Part of a small language model's weights: MLP 256 tanh GELU.
Each number is 128 + 32 x the weight over its row's rms, rounded and kept within 0 to 255. Layers, rows and columns count from 0. Numbers have three digits each. The size before them is the row's rms in percent of the matrix's.

# layer 2 MLP up, 256x64, rms 0.24, rows 0-213, columns 0-63
152:130054094064190164137190102092144164116109138136095126143122133131100053076121109150071153139157111151099135080105138109145124151133162112073159112134153162149112127200156129137139142162103186
069:112130147115062125096115108174060106173122137155129151070082093125083213104129149101139128122118070162127128097164083171136135071139096126167098115167127127172137095120101129185106122131185137
105:148120157113134093170128105152087173173098140198089113070143132084116137116148140104148155174083089127111128123132131130067091117101104160181133111119049163144100131067171118078164113140073141
113:131193107145156145127115068132129121117178143113115197151125127126098105117144127109195105140119159147136167106147158161193155086223123141162130101099133100176084108123067108164134091162106092
078:159091177158190080107094099151169136136105121155103101117190117079144134136075094142113154113079092071057061173146156130157155130154104144172140072144164124128129108138122147165155132110140164
188:180125098140154121103131222144103156141111181128138132083148117146114154067190106042104113137159170134144123107088125160148081097149111045157095180125124143125106129117107151095135128106147159
125:125102150063115126111169119105122110159114081189152084105177096155160102121058142173115109158127125136063174150119115124108099161095096114109169182125087175086171149112181146079145117139092123
050:084113062111095150122124165140149150116171128148111130122149061156126143118126084145200120146144208108165146099099082125084107172130130111114121172105146157151105132097144125129141063094118223
083:138083081092178141076137143074150148128185121185070134107125106150069122109168137155129135181097129114141083048098117120142145129153101107091169098156177156159088153167152132154154150109129166
090:080123094120110139159127138151105126132162072141100213149112151158202102134119147145120103114100138114092148100226149133125096084052143106156119180136140181169111111113152132097095093150105122
088:107128115166161163130114071138130105105149134156101131163101064032146167156117111140090079173141123119148110118099162125149170098142110153143118049152135149159128111156171184157090129106103059
082:106066142115125177154139120158110172192083164146116140111103097091114126144137123185156128129140100088141122098133195174145127151107104115163151163132074051069061132159097163145161130149134166
101:157169105113124161139161156142094157136128145128104166143114162098173025103172086183145146157092071119099127144179173149088141091102141135106139112143135139109161113178083108070081107155151102
103:121132135108120116169124156115135178101113103146119102101140110055178086150176123084146133188089105125049163134191146147103103135105114156161100172154110121059133141150116098071161138154073100
097:111178166152109084077170139117105141114060046133160153130131144090114115181130142156066141105105092162099095196114079098155110117134121112146094132139107158168104145103176105091132139134074167
065:094094093108159103172136174111212161139204105159151123158134111163084110130124137111139132156131121132097188140095047105113132162090140119123112127067113177138116161085160162117131073090160115
087:063114108160201118137171138133154096149116115115200085203127162086144126110116058126068150107128127137106126112142150149094152107126055132128104112143179098178187114098136145123123150098140159
094:119112108118130098136208129164168128187153091086102134113077130128051140110083160161142194144090148119062078113066127144157179114092164155126127107154125124127149133128129099177098120085105130
095:127153151099082103089155174146163109170163114162106113076090078101116136162160193187133161145065134107160098091168130112095122135117082190077169123129082110104097135093121101153121094096108143
089:145161100114068152136106100097147119116155148115215136160133130129117187169053110111135137153066125145084127160100155102082120125144146125192150167138079102103103155056169162126138146159130092
069:157116120114135158121090141111172104199157126165106149142141118064139088134149121162117147090067143126141137177144125079106133198155172171089142103087122071122138122122091139112064131204102088
066:159096056132152145157127126108164089097182116082120086115078113130147124145139073139089129148137124106155140080139097139133110092137137099167101188145120113136088200121101130113090200216148117
130:115088135109094068119155114155139172103095159112172088130088179127141171151111134106088115095170152172102117131131179109144142095089150116161140149165092151117116154177166185196107143122128218
078:167131127175101110124122126143102149088070111189135116133066154141084146117120177101065131160174121109178132074149115087105087178099112110162078097099090183125130119081145128168154150156172155
078:141068124159129073173094107137112065171146132184129109137144133159102036124130142138087069128135154132148125148077158128118085134113106112151095102116111190157090114146092127187167079159131162
099:113142130107173100167184138120146110137105161164116086072135177119161165154132140102114111193189172142166142075157132073117092099040136102116118115129119191069143086124118116148123108098127137
111:170185142098156156143135136118080137183090149156130166114113057138070097124142164169162126098126115186140085138107131053097123125133196175120143092103135150157099114127108106152120120110078065
095:089121087101112103120091080125132073122171141141172157130141160144121097163156127146108129111114124134128063219147134070092140083141059132133066137122097100097066125160112130109144137132148052
081:041139116150188149105099142113116172131097089133116175112093133168136122159099104153137146176158117083178153127126103094138202140069109082137199109126117134133144100137139103080103102158173086
079:174164125098110091128150161074103143147116174088151174104048160122098144170116159154184152158092162155118117130072104169092094159132099122184131168173179115123161078119134125148172111132129163
092:142214100119104125137124159196086131079129121114103088094211153117161107108107149173146107099148117101075182083119127131130167118127108161114137182176097056111084145121123128116118133166120098
095:114110159189106166108149147141103109137146090140132062160099130097156143136113147161118104166126119122125146150232150137133109084148098154099160131179119140202069156164127128160042129135143158
085:160147153095139103185118152173136133139153131161176106097133132080081120119141181145178161149074151157105113134142100108109079147095152147121100140058128162085113105090092055143153160090091063
226:141154125174160109120146210105082129152112149142133174113111108174094106105145139142114103175198122111133114113084058112150159133186117054100107118066135169173126110091108132092133089154158108
064:107133129131151135121115094133136083076217090142121167166137135155156145121136087127106070125086182104165120121119102197113155102159048112191079099105128093085153096091145104157121112149145117
101:145133082131091107196084097171098139153103119105127144145095121108154109113094099174156108142146081132156120136169186122139112098070185170140153080136075118129123150157176165181113117138041148
098:174139095067158158093109124083147141078076162117145159126136144121146124109187180161136122092114132160137097111097174140158050054101117121156154162138152141122114039138161131156159139139103151
077:115066113074113131141174085141119142127096102118121119152131085169104187140112093134141198157155109091119183148168152097172100076138152194134088179109147147148138165158077098103140114155165167
099:124117166177170088149161168126129138170167161181201093186171074125138068109170098083142114100123149146112143085122115107146119136180095157160164131164137120137108064092122113171106106098138105
108:125134122114165144151153118089063117095116068119153094120097144089177097130124074102099116111134121127171127102113132229186141131105118100151082174159206129149133135141185141100151103177155131
087:210143111206161117144156125130147078174133123134124139127071102070150162112134106135098108102156139086112067152116114161105100124140113097105158070205148103168141105119053114133132134140139166
080:121106049152137141138107180092110128142095153104153137153127185124108145135127100104159128159194152128128135123089063103159124095124151083098089161144124192219118137111185139117081115145142182
065:183144119148108073137135182142164126081079134145147095126102112078115080124178122149183137139088107203129169143134096077134075158099156151171166096166098101117193144167150107138124154141104147
124:124127127047069156127179098095160116139131146174170109125082092171079141152072123109078168111082123165080191116124122129121118155147174100094164133153187181120102138162109109144154140119142111
103:111106123134197111132093096108156163139160135097121131107106131084159127160176139182129138133083134131154018121152095101073095141146109188106109128150138130157117102138172156190110154120060093
064:152133090145158155109153143157126136144160149103097184136106051075137112130182096129106188133146146173082144145126116157121155084168124126147100196054115178174111062097106098118131112115120096
079:102079079105114136032114113109138106085148174100126132128145160111110224141091117072134113148138106133176146168120111126156147062151152083165088169157127111158125118121149145146162181124163119
088:124127090127132068125166160147095133057075149176145111113078141178176101135134060100078157118162161102171104148105107152082105133153139097168167111153147178161072112120099131109098158097154141
087:123096155107111118112107159155167129097090102223087141106186100147095181151114165156090127135109107149106121143138163180114148194133090135130118131114143104109069169100148131155122059082160077
066:173129138102105095139083102144126134144186141239115139108141068112131102130129134137202107112126126133130176174108123124157170103094202165143113123166114126115145126100098098085106095114198114
082:113112039088119101132113102140134170174146169130179139101091172103083137132104126071142126102140167174223151113113103111125142137123164092158148154086082105135091136178141138085150171155113119
094:107149097063161104178128148122133099095189118121082118146146105104166123129102086168129098132041112141115145127166126088139169099123149135126102133156103183190169127115201106093114169148085172
077:143146089114154114189103140130124179120113123132161115122107137138094078128118136147134178172082134106098108129178131174119062112044126184138141096173107129063174151177107107070117168172127133
100:122100124061100157146076144092109150145117128154131147101131057081140175123190116138123122085144193157136147089104168141119127144103151143140123135098056146143115130177060048118137134170161111
101:089077097110087167095142141111103152169150193090159138165092089180116157115127087077176105141147095138093176182122154092146102092126145086162124156105128124166114152176106150117099089132116196
085:117118113133124042145108112113153155152091174143141046110135152150040096109164115144151131157149126146145143134165114100075131130090103125113103184111117183142164146065175146116083095147166101
175:117096146163117159131124167130062103124128129121152172155061117115169108105197150103142077201120098137136157090137140080120071128167142143143113135118083148186092156149138101149040107119103113
087:150140121133156111106121150163118177166107141183188130122116111098025126171151155155070087108127084115102138106090110115144169048157142112126111121099156092120139133105081188120130149121180099
079:108142107096132198120160167142164121092119076076162093182155130150119158129095148103095086062136166145108125205124126144168115167173072137164143157146153065136127148130126179149146120123100172
132:103166127076150157111135098150137140048183115122108132134159111156155147153146122101115231049094110110098162151185114133102090135124103123155122166124124141168146126142119071090170140129163081
087:098119101158169171148119102131111093151158130161151111139110107111127093184102077163140162155131131106118153133082115134062182147096058177148163131126169101129147175164029122125100084113157108
093:123090102160111140127087127171122143134067126177149123121107075124210156167134162126082124096093157085119152152069099129111171110110117088144143151110087089093157121126204164101151109182153171
101:168147087177147147143088152089158124127162084074204148157116141134123113170155117178134105168139114067148109187112050083154136076121169095091116154153123142133103089133102136146146131151134074
142:086122146124152143158164140120092160111175116096089108134125054143173120068127082078138106107149174091143134106117119196170196142172135148146085083147127132160133116148079067119181118162118113
095:188126125121096107141118191144168103106069096162137040147124202125108136180139150130108122107134169128108152141147124103116066133086126108138113162161126169089098134151167128086124147126171209
076:102144158056152119102139083127154175103111124143143105137144191111113131147109181195128234108120084152126137175100142177100187127126168099111148106104159137104146154166142142127115104124088082
123:123120094108090110097162110148125124141121126114119115122119181072138069137125183117138096111140166125201089129176195101097160146184125193169108112084098161169130079086091158132095131151100084
085:136156084140094134103118112081144121093140164086185117173132111137077160111088106088068081177087113145143186172069103084127123125168203102136113140102123111065122154156152121160155149127149134
078:163183112103128085135142174103125113138121168131124093107152080206099158162076109170108095102133147109097158092147159112155149150106078132085096187186082139081203107105102119103140117146113139
066:097093094146163111168133202097094113121171136124146118105136096118135115082154068125151160175157079143114184120188123097115115124120181132089124141098134227177103119124151082114086102107143116
094:108096164118070122187141124180150124147133126179131145080055144128099130184119123135119145107093131151138182209055202077105133158124098160106106113094098115150126103129114140124126136115107179
091:072104105117111191104129094079136109141167193074136114151065116154149161139155076103136152160110150171170176129109143107073162147146193117133142154118141114163126066136091078149115135124164094
097:093099097122116116120124114177060173058141154079171168115099114137133076129116097146195073138094120142174154117139164172123175107097144181150131144175079155123145098130141133181117170154103139
078:121099124135151168127203141160130155162130120103187094159125158175111168113151063123079151119137146146081168137127160112157131103130144103106159067102074103115115115104108174116036096144124074
078:068150147132081139167145118103122148112183113163135160128075098145107094130098147159178152151129075121110158126158053082129178154115105186084122111137138177142129126098079083077145073166113101
086:153116143132105059149143131160133178185084129158111089133188163097156149072115088110104120099197110090116129091145116169148102172194174149158149144165097138159111100123091088097082119131159135
206:185154137086141141142164135095109157106053164088115120130150114153135115074145093074084116107185169206126133100138165133154075081174169101157113166099148134112133073136120114151160130145091153
091:132122150105198122122087168130156200149080157138103078157079133123118118064099160151153083102145059114193103043119162131175134135132143119141107161138129177141135108160107122114164146141140153
090:136091135102104148135154101155094140114150096177099090140070106080106136162155129135117153128106075126135114153162107198136090140102107187099127134187113168170097117204089134086097111115165201
106:150099149156148134189131100100160112148119098194127144133094118134128091112143169158113102150130074114141126099137122073073083193124154206087173090127101155135113150154131136184081068131105086
098:158128179104138178107134096125123116107098065166146163133080074136135129069118143138091102159140143173113181190078174148132111130122110152104181145118136132089135119158171148186057131114103074
071:095100134085105071168135132127149105097086145135139084086141093101145133141153176182079154152209146089110110147143119138111124135148090163109063107181117100135085128142139166135073080088071110
077:087087109107082120150095107141177157105140105138226125108133162130116112173105178150089096168142123105097163155160114158122128153064088145186115129136089109120182128093116176170144094099132077
103:088171129137158125098171102118113136131110122163153125100151172099156119084077042111123147107094131167150126126084121113161123175153078178122107081209163093165114120121082106084179158146137155
091:129161151129185100116083142101164158111109141156132135084154031095134145130144148133148087112126201187110115169101171141110144128139109155082145087134147116120097142096097142100163072174164061
174:127100120078101100127121094105173148107174148123128094071181131162101130123121091149111137085123175139152172104158175163130131137060131185122171184142164079043123110139088140156160161120108157
084:101154145102110169158158149178144175099125172103117178112114117119099112154146094118073107097167094098129093113165082132100167159166081146164055127134099095069171135125121136072155059140147150
063:109120047095106172123091122149178165160140124045151107110131126164127147091093102115140149119097169151126110171114193175146126149128177179153156146139105094089140122135188166169110145126073097
094:121099156092140119126151086099138116098093130105152031161094165107149160132102143116053192091128157116104138156084188162099059150123153095118161131117112120096147112126142143178114185135099167
093:101102069116152169187076090075146158150189161107133147129084151126127099128100131192148182170117155135160099097145073100081136132097172166110171105123147131144099101140115157131066139150103087
106:169161110125115106189165173160119105106156126133157130122139073076148147140103086150146131130083133105125085091142152089104106116169195119068171228070102156123104137137111074146146129132154128
066:100131150104123134135141133118214118148100124155127085150147142079177177122095084169050157085070125149143174162175133161152150105133073147146114126117168082099116129122114150158119208150157124
088:134087151141128062140121071153106109106086114119146111132148138085147096183072125157063113161134082138136120168172140095112109141114136157127156183124110080124127084100153185202101082110085172
150:185151138154166147177086107092142079171114149098136123135120169189144146136093093185066154092149145116159091157114133123090115092122149131099166155087142094094147089108093180177096126178143080
113:169117048074150129109070138120172106110159167178099158076075115105137093128134107139110129168108165145165161132125091122099100107124119122086155176137085120131107163117166203130064164126165140
077:078079076123126151097187061088144180131157079088182136120165137165129110107130133131117169111143149099107181125150133181111147180122132131128093079076100132121189089174116141139158142162145092
085:107120108127199106092141131133142087135111065109148134193153101095104139148093202124162149061155067125162085111098125091157135060153112147157104105172096144150101094110146144115092124163166152
065:107099185168143096083115189100137162126110182156152092119125172175079164132098121152149151108174144137083144164108092179101102141135147067131134144109140188111141121090168179101081071152140133
075:161125128091108121124178154143091165102057087156087117133137130157091123152109158138157043107172164115132139104103200106119055202114170134134088112111126126137112134142146123132095067078136123
097:114146136198142102094161097128127130119087087122098127173066132156141099176098096143098081205130091120112135153128165117147134134184116129115116058171109091103117174165114149167073115106087080
084:133110112049122104118192132091152139063117120143130038109111133080125125202092105173143144110113140100140129129119081100185162105081063156183119127158142165148161136135123133149155151126144132
071:118083112092182145121141186164134129078084107159131095133088143103133098172092142147142118147140148111174090105178149084125107165089137128040103117185138149076119155141084129095081089100090154
074:108139045147116153140081133131132147157161167062169130121120167160119123202102083138144133142097109116225114125081107176091165119115155090168110104114115140166130147114163118167074120130094120
105:138125145135125125125105087199147136152103056125095134117130141076118174133084146152182047131143174133126075179178048117165157102120197139150134175102126131119129109117118109099141134155162146
088:178123108155138121136193111086134147115168084148128156118154173086146063152112180128097175080105162134160120108201159114114136113128111088129084096145105084177145142176087093073142101166130149
081:099143103075123187144135178103121183138190152127144118131114105128129109095160071160167207180121127118144137104157097109149130117109137095130123153134113189125151177098082137052107084158133072
075:145106140095120142084136185060154090133146086133111172144135152149105124104142117126192095103185183148180139115100072127146120146166164074126089175096107165148077087117085118095101082122145158
081:118185105157119136079076147110167159094117164133129143151154141165165128113119130143168132101142139106109131077084167152098076158166072122123151215125114158113146126037129181128113083164125163
110:139124091140194148135069142154124113199178132108164159135144081099090118127205148137148132151107154152184099160143085149099086132096099162151112105077089092135130101117118106144148114083090061
114:088105134098152077083167085102173090109150100154138161134092107119088148138125135143117188143142144135144128187118119096111140145147160165104134231113071142105106162077131180140124171135068097
164:075136181121121138107069109135102138158161043146079176113132193123134088100105110194183069166175160092187110117106167106122135092091138111134133146136109153120140104148131156166115102112121122
093:090137149137126162166174109069144112137102119157152144120106157158137155096124116151106099158127075180090104132084112114095091172133184165119112226095102119081139070083115162076121116117114083
152:164167163162120089115153118151136133144071163126123140075162103153084145127101112117065108076153104158108113185084123142146189083134129093148123139102111081071171090122098137109212110157160109
096:127093115122174162173190105114160140115139233153127108126100095108119130130148130150089166079095144129117107199134146119131071136057148093114167087150118119170072138181128149108128130092106141
083:119121131059114103102139120167135170115150102182139170072149123088086178113111188112182133114128055186102159107117144094105174145059104139180117167104090123121177134120130104140107125121166136
133:125091093043136135055138129101128115125137162182132161113087115151068113177153154160097185126119117164141131155157106087117099098114162047093146145118131181144109120129162178082137145147156155
094:127111116057107170120162084106143179098121096178191100125096113147053160177078140150128142134053096179117095120092137141121116132125095113149181143105092081100121146126143140139180156133127086
084:114183103069101158131147117178187156130073081169119095178136164124117149150061134115164158099140107119105175166122079137152128147165125128099105089178105113150161133083144174113119076074115102
136:141111102086126104158137102125123088137122156186173088103123059168114157102110150141080182151109081139077150146105163130077069144092117136096154194134088131092146147094199160099122127118145168
170:163135086128081135130188154107151112145163097161119133077088118149087085159100111154084154195107132176125098139106123052108135135185127106065118196091093149139142151127101108081144144162158116
088:074167138102146134104103071118054103123106086199099131134100125127138180093095124160134174133116205124122147106134114127126117161090157158078147148151183101125101120121108138120122148174220102
110:131144106088174164143166088071061146139139123132104109085215053138123177092151141086104090128142154133108182125157108154147131095120104126147101115172126118120170090139148195137133134191123118
077:053191097114160127134095117198135117082103101103044098135178107151088148123139162122118106083196125140133176132136172113128132115095079134137124123144151125142124116181117110115201132154095098
113:128130158154148118109112062163147068170122168143098142085124152106152133177107126163083135096066097135160057149139178062109131083085143175108167093126128121090126140166176131180143119158132133
124:119129150150098154128109131155096095126166104133125150102122114155211148106167078143102131060124165120180127140143115106143136095129123145138118176106090086147121114081031105151041106163178127
071:072117104112054114124122112102141216079125196077151085121090106210098152126131097187155141151118149138155107149139132118135071134088166129142159121154120164097099109136117086126149159140097115
099:138134149153104190119099111060177139126172111097190143125099049172116103113125142124137166124073133153138101148139105146134143108198184197174147104099134130151126115139101110115154113178151070
088:119127102130061163136195095123139113199144073162173140117137105110183171143179162144163131111175103119064057101096116160109100076160144118139132162168140142143134127125093080127137105122154094
166:132164162103146118093116201080150117121201104153105094113151080129137193105146112098168160127083203097135104142105086154119121141167118077126120140137162152143078154108095131101104128083197124
084:089157129092089080136126124085135106113163113100161138156165161146155134145071165148204116120164133107191113122155115139138135066119212089119104164160080141071090096175128122139115087133159151
139:111086114124152132163120162145166133139139093130140129121144151158140085123162140162154168105155142026115181113145070141111128189105065155133097155132137105107162167110073148105038106130104095
116:097171124093113117128158146102126155130105084135119159154134069123119076116123090071087094110161174080124180160140158110178107150156078134167116128169103086081145119163058112103160143129157200
107:101073130131148070093111134117136140122184132138163141118102148073135132144156150120138163143132156155145150088125044109119173181069106117170108115135146154164126092160146087101168125114134239
097:169124100127113148155179107158135171116123109140167193132155161153145117091170055100081119073098141144119115142138171162077149153186166120134144058128118135149065105178118083163167144125108132
074:113056117110157098121085152186089129182151144109151131087124173109130171186138148154091175163088153140185101124155073110077084162146080152107120159146179110119144131112126128142093126168114181
086:099188125150162190100122141129144113121118164091088151172083126198090103100172169144157126114088121088158084136129102133110115116166142159165081092164169084164129127102099108143128100120100042
067:203165111106114136161127186172130173107072158198114087085144161076160138158183150166119154133133108117112140101149131119065128121163077109131139154173151119121168181094120168123102117151089117
084:107104166130147134176108127191157182134176119130143171082108086115160128111124101161168127139110104117123177091192116152065150123184085096078098159130069085108118162078117130136095116151110174
090:141162092161130116128133169132071196075131106104113111169141168105144106150180177124131058149219126113165140138102136136143055170108143096160073095126161151163150122119113088149152132130106147
054:141153087142128141134102091167139083155158148145166198130074068179133092120152124180074110133081085115133150172098113080045055141126133176162128143123093118112102104149135133140128103140108108
094:147176100090117145159135135121170181213158090174130171118156197176106122110149156124086092086091141136141159085162150182096128148133110132085146133108096149076111116188133142147110123163174132
125:093137098168115177139152088196137171110040184084206126139099162123069114137105138149131136165123068155105112123134170117151155116127134129160141102151094102140182152127102120104135112140086074
063:106142156086155144122178181158196117104104161115144164081151192131121140140182129143136128065090141144143150098154132115137124094134093122172037150113071072081100095119130159093161123117117144
201:075143140135080131112117095181146185098101146089183088116128166103112174161115143118120149127089073157121143133170202156145128112075123139181141140194097085090173177144121124132152151102095103
083:144177144071139128068108151159158123145137106151119103070148133107120109164088106158094124161102094105140088096202051097112149120129130142142128154173116189140123150145156128177186161096197139
090:223148072104160208145091147110147133157150198110120072134174160158110163149091078142097092116082163122129105141106147141089133107146141083110147182130120128111104161115114162163100138120151105
090:134139157121178116157104127117109072120130060103088156118118150112164134142121136162155123171110134090148076157070125178094062105163094200166173154115063119138120141152162142129164102176089159
071:088126127127168157071209072112132120167166105143173104197037108138108116095138114132166138103106163140106083142105155090154136152133170113140166080155136130180102119163115107079105124106124112
090:136096097133138195103173085165061149089101096164161182109089145182118152148163102112154133107108176139140072109152105141084129148144183064125142139184173126097087136158123110162133145143129164
098:145083141088074127166094176139125089176182134175083168095145118116148123104162140140185066104119102151170176118119115093116145158127148107104102189139111116085112143129125119116064044157124131
079:144152100125122180065144116179128194104126103067117105109160120114125155137095120123090099054056145192124144130132140097139082144129136113157130140161173083158176078106187102130129172117137145
095:080181140132121071138146144179067113091126102190133125147158118111162089116136104154158114152205130150072146086189114137108126137174080116111117153137160187148171111073127097105123120145116179
091:192168122117095116131099187156131146122125126142128095097089146141132097149084099163108130191165132110103092092134131112086114100098194061119155122132115207058071132170147115100137160115094136
078:206122128128091136221137166162126108154110142134104145089093113109141165133075117136099083173105132091099146176085140132076114099086135119133132087124087185071130129148155175116114133187150102
089:184149177163115056171074173144097091183124099162127092088123098154126104132111167197096142106074101099133098088133172101105091165098138113120112148149115137118153087155143071092097114137139147
075:102094122141123077102169125118195133152120120144149117094104202079120134146105146152109145154113146124174123122178169092121109163094125065102123126109107193104113073161079198189128168101107132
073:144147111174122076181140144184129135144128197133111050147113103136070182136110184126062117124157142133134105177088172148171129145107075122142134129145127094134145118126154081123181113131168188
195:177088141134114094137148129110109112106109156111134112151118110117129151116081094086143088091178159106142142166093100147166133104116205111115108098126122199182054091152134088095153125142204188
077:124168090130129159114065079148154123089096080105144137043074119128102181114149115144094146156123169143148115154111138158178124188097140162166085182168157109120170140076164136167125153138104114
086:140173181156165066109152148129087108171089097151112094092113109171162133140152173191050154108139087107119137103153147160115096176179135108095144111123163115110172085105113095109081091134091142
101:141181145163175103155150133153126087141130113132052091135115124108127057075088181191159103131096121045122111112127137089119144111168138184155136094085123113157142127112110166089096154147092159
174:117093096077132196139129173071124130140165129144134138155092138176120104082146096139176189149113167101129155060141105125104096149146141103084141132112118189190088165130100122087052118134146124
126:146156181202169089162077131140096101135133104093130091114148118118190122101143150145080101099145135069124088134168092160179105102124060129148095121122130150182142123159136138142105076185097172
088:115126144101118116128105122119199192173092124167129141089170105081151088097082102132199155142069099123053167140158165130139108122106124168164113130117097124124146155132180153085148118156083179
072:141147121082152139139127103157147094173042166148153086112140093156076076106030109163090136102175119134104124156116192134133125139127146105109180140121125123123126067161157132148075138090160120
076:097089078150093115146171182095141142090146206093166157157134105140107150097088089138125117162135100151136095168136058146160152114079172075121096169084125180151121125110103120106102083123157088
070:138092173150196117164109095166141120125158109184149175128051138059124114154112129148104167102068108120114095165093101114112103128118117127038173168106101138141134141188106113159111129156126156
095:127105180147153118143127104148082133114057113114149097210103119085133102104111129163148167141134105127133095163154139082129100155177187129095139065123109161209145088127112116142061092149104099
075:129153121151173068145072171163124114131133146166189090108101100123108109149156131139132171156115115162146123164168058189087129171082100173134114173107114137127095149060096133125184120108137077
106:094136115156096125050119118175164128082094099100141052145106181100122131148107107177081130155148154076180142108153085190132107119119097160096156131108167107162127104098121166128181107098099164
103:151076174177185141146139142147081109095101081165127126075120089168103060129100092124155143128092158074144085142092102142080079171139171104160138111183141124144146135178083150122153116097147130
067:103184115106122189135161098100153214136094111111134091120145082122108140138129155137121088153123103164105077129160170131128185141171149108186150137172104096105107162140152028160140158116129106
177:161142122160113150151093163115122067155133098120110147180097113093196136144165130062146121118126177118144123162110068086082070113162145133151073130098109180177077117125171111140065127121159120
075:120199091125112182133142148151099115103078079139150129077178110167195130120109051140132125128166116169060130115100122168179159093101133113116142092102114148106168076110104103130161105140177134
080:103054125128112135124119165140120098118203118144142141107092139077159109164102115170157121126109084094147150166168147157108099091107131141101109148108114152127012124183114087116069148102170137
108:156093155182102110110117169142151171099069177126182145117107154123100118174182165146126066162151138119137147164077125122154095117129173108143090141124090158116098104156103134102115091100120024
161:142168158126166091099143115113161197107070113128116068122176114130113187140106156087113131122153145109117119171072177159157116149177137083160114060141178116113138142108166166158174132076099113
115:106092138119111133089066129102145160103189127140131116086104093178134158102156156152138120179056132110166101092145147108086033171119111154147158125181129128105111187154176146170116154105119124
092:162100033112157133160075186172167157149154139120154146097190123143116129126154139094152144111126173099109143115126086127085115165063088142170108188152135118068156142088129167094122127128120159
062:185134080138097155157218055094193143146107155135149079134178151130112129130078109165102124164146058164157135130118136121087124056115103141150145091123124108091167141162130092132151137130127117
098:188094145129149099149150179107126124131152086128162136151169130132108147087133110086060112103139158117143152131134063093081140138133104114125042131065098171136034137174165107126128118124138167
092:072155166090118127090133059170113092116145139135146143096062150124148143096127094170121124108139109189158107153159137122125087096127153095154153172072117144127067131114168148132057179113100063
076:086138169116166116060089126135087132143096155142117147128122141099163117124181121117163134090150188120119116099108084200133105201146113124153147162182162068104168087101129111182131081144143174
108:088153072074101169103072108148174175103209147075125124130124174135100171172091125114157165118088165130179091183103123142131174099094144156170129112139109126094125135098171137141147172125129124
088:144150057107125102159184087156086180147104146153168149143071091110169045151152148147129106154130071152099138108160097134113146075108118171159160121113090137117121139167126054099149144146102103
078:109155145059144089131135121104139110159118097194169096162114122131100033092099164111120118121107180113085127097136175065110090102127137116119152102146148157127123113098076080115147070110129190
148:114145124092132118092168120132184161129093101155116112166160199075104163165099127054132185086136161153065155166108100147136149180136111074131101110155140161154119140094167145106129099084107172
068:149115061107144127084129180131124084118140124119152157073102070145130118182092152138078162129116166146082184086157078152168119167106129124103068122113150125130090167157041117164148152130135123
087:190112078125206111121133083141138169145083172112184132157116098153099120100216102101166144112192123125117140140115123165111103127135060143134114155090082195129156106120150107130113123169135108
165:109109087160183132132101112116149126157120095157150112162130155154105115143069161176120149146131119037100098151073053096106152164130102129084142054138136141183138159101177189130107127128128113
073:093082159128145113208151096105125177140114091159120144113144128127145085171151096143125085160095090125146139199180143095126119156065107126134089129152098157081170120148084103194165106145092089
093:144112134157137142048175089124127139097128110115146115113117167118082163117175108115149158133147123159182135138114192140053111120087159044141138074121044120097165116096148178111126124143136133
101:086124057140159113154129145198082104177139108158185198136106094099156078129161180109078124192115078132100138113141103110099099116118116144121121151161146157105168104163165084132127121144137178
091:147144124142121188125116121135123104190151164175126163124079076108191157118174121170079165116071137138152087092098162149067136084088155190164137171105129123122102141104140091160143137120167085
075:110122037121141128097084132176113136119154119155094151154146160158119103153130188110145081122132116063135098197099089134101078125081112121139050116146132129119114163126217167145120126127134160
106:158126085153152131109122136140134099096175143105137154164103078182123102070168090075162097104126196058111128144075083120126120116203132164145109144113164138180132128166139085145167147116113174
079:147173136136107106131137158119078137133145111139098145111187086131153141138119106133099106106151249077104056169105108128132133149152153142150099151102130137103134056077091196148144121149138090
076:160064083177165133099131151167162124192087176175140166104136093132117096142111167126065122175151081156136127143045080085088121121151124092089121163118117137140151116138170125166154134113154144
093:093109102118145131179127159207183152130149114107110160045161114156116095151119128160198131133109096126153117101139147074095149145111171097147101099144115172104124126079173119112136120148098038
063:124171151078101151106154119144185148138154120163136125136101105108100138157126122146145211076066152121109193178116135151081125192130131152127132112117099106088125117138049083082156078153147099
075:102100124117098148127075061161184183083112080111177086142127159112121122158045135156146176100083179140130159135143116112080112153076139125127138128153102105093150133152195095163159148117115132
085:185103128134115135128114153160108080105157202143117177108138141192170126084142160182106105116154116109105134142040136111062088142112148137145145144153135150112103072090123052135081157138129135
108:093100078145172113120139146132151124135149076135139111147118185152185164119130125118129208147114170109092118104150066155124100150113066111093127158162181106149199147086147162154084113126121195
119:138089140127182103133103128132117119095173097118202104136071125090136140113140156188166090190125142116126126141130097084133082087108148125133117177135138141127087160132099071132116241128121082
085:098174130151114161139054101200103075097154112108122103165118119143182144120029123133166112141096140043170104114111147106117119148137131130165126077161146123122143171149166102161085116122114137
057:116142050073155087118162095093114138160085095142145116144101140098137130102116185169199113144134160076093122121148149135115136127106096111088067187190116079119115110075134171154132154121107168
058:210090086151111172135154113149193161162112108171099130110119098082134048158140156162103092135110109078135164147110093137125129168091153192099142137150147113131110157094123109117147101190120077
113:171069102094224135123127087156124147126128125099126097121175115111153082107109089101155119095153165040158132155126169174186103149114100163123167120172135131138163095158085115177110114127137139
051:160095114093134126141118097128118202120129156148116152112128153138101097064122144187127079127151063088123100130121141068086080083136169114096148101103101123105047109140148174133101058122086127
070:093094059194139066123127100168157107133140128178171130142125136130133109167116141170111181160146113141126177129072122151149147113110152134079119087145162109105110173164158095192135176170183091
069:128091098090110093180169152106113134141147113155106136113123125118135140189112133223093085148108107075117142098139153201185143113050143106113092135165125174105154113109130179140113075150154113
083:163104061111128201147095159177127117108106079098074132127111094152163116093115138076168115147175089107144138133069119148126145109144116098219058125097136157096136127134153135168143153153144093
072:119114127078167201083133165115115154133084175113115169078144130127078096136132179155158147185113172171110114103171086131123133126134151137161141174229158135152171086138139099120119093117119123
071:112103127100141093101152063113148124144118125217197123136165085091139161147149147160056189165096084095131093171168149129121132141177122182140148103144165095099139126096110126144088115091123114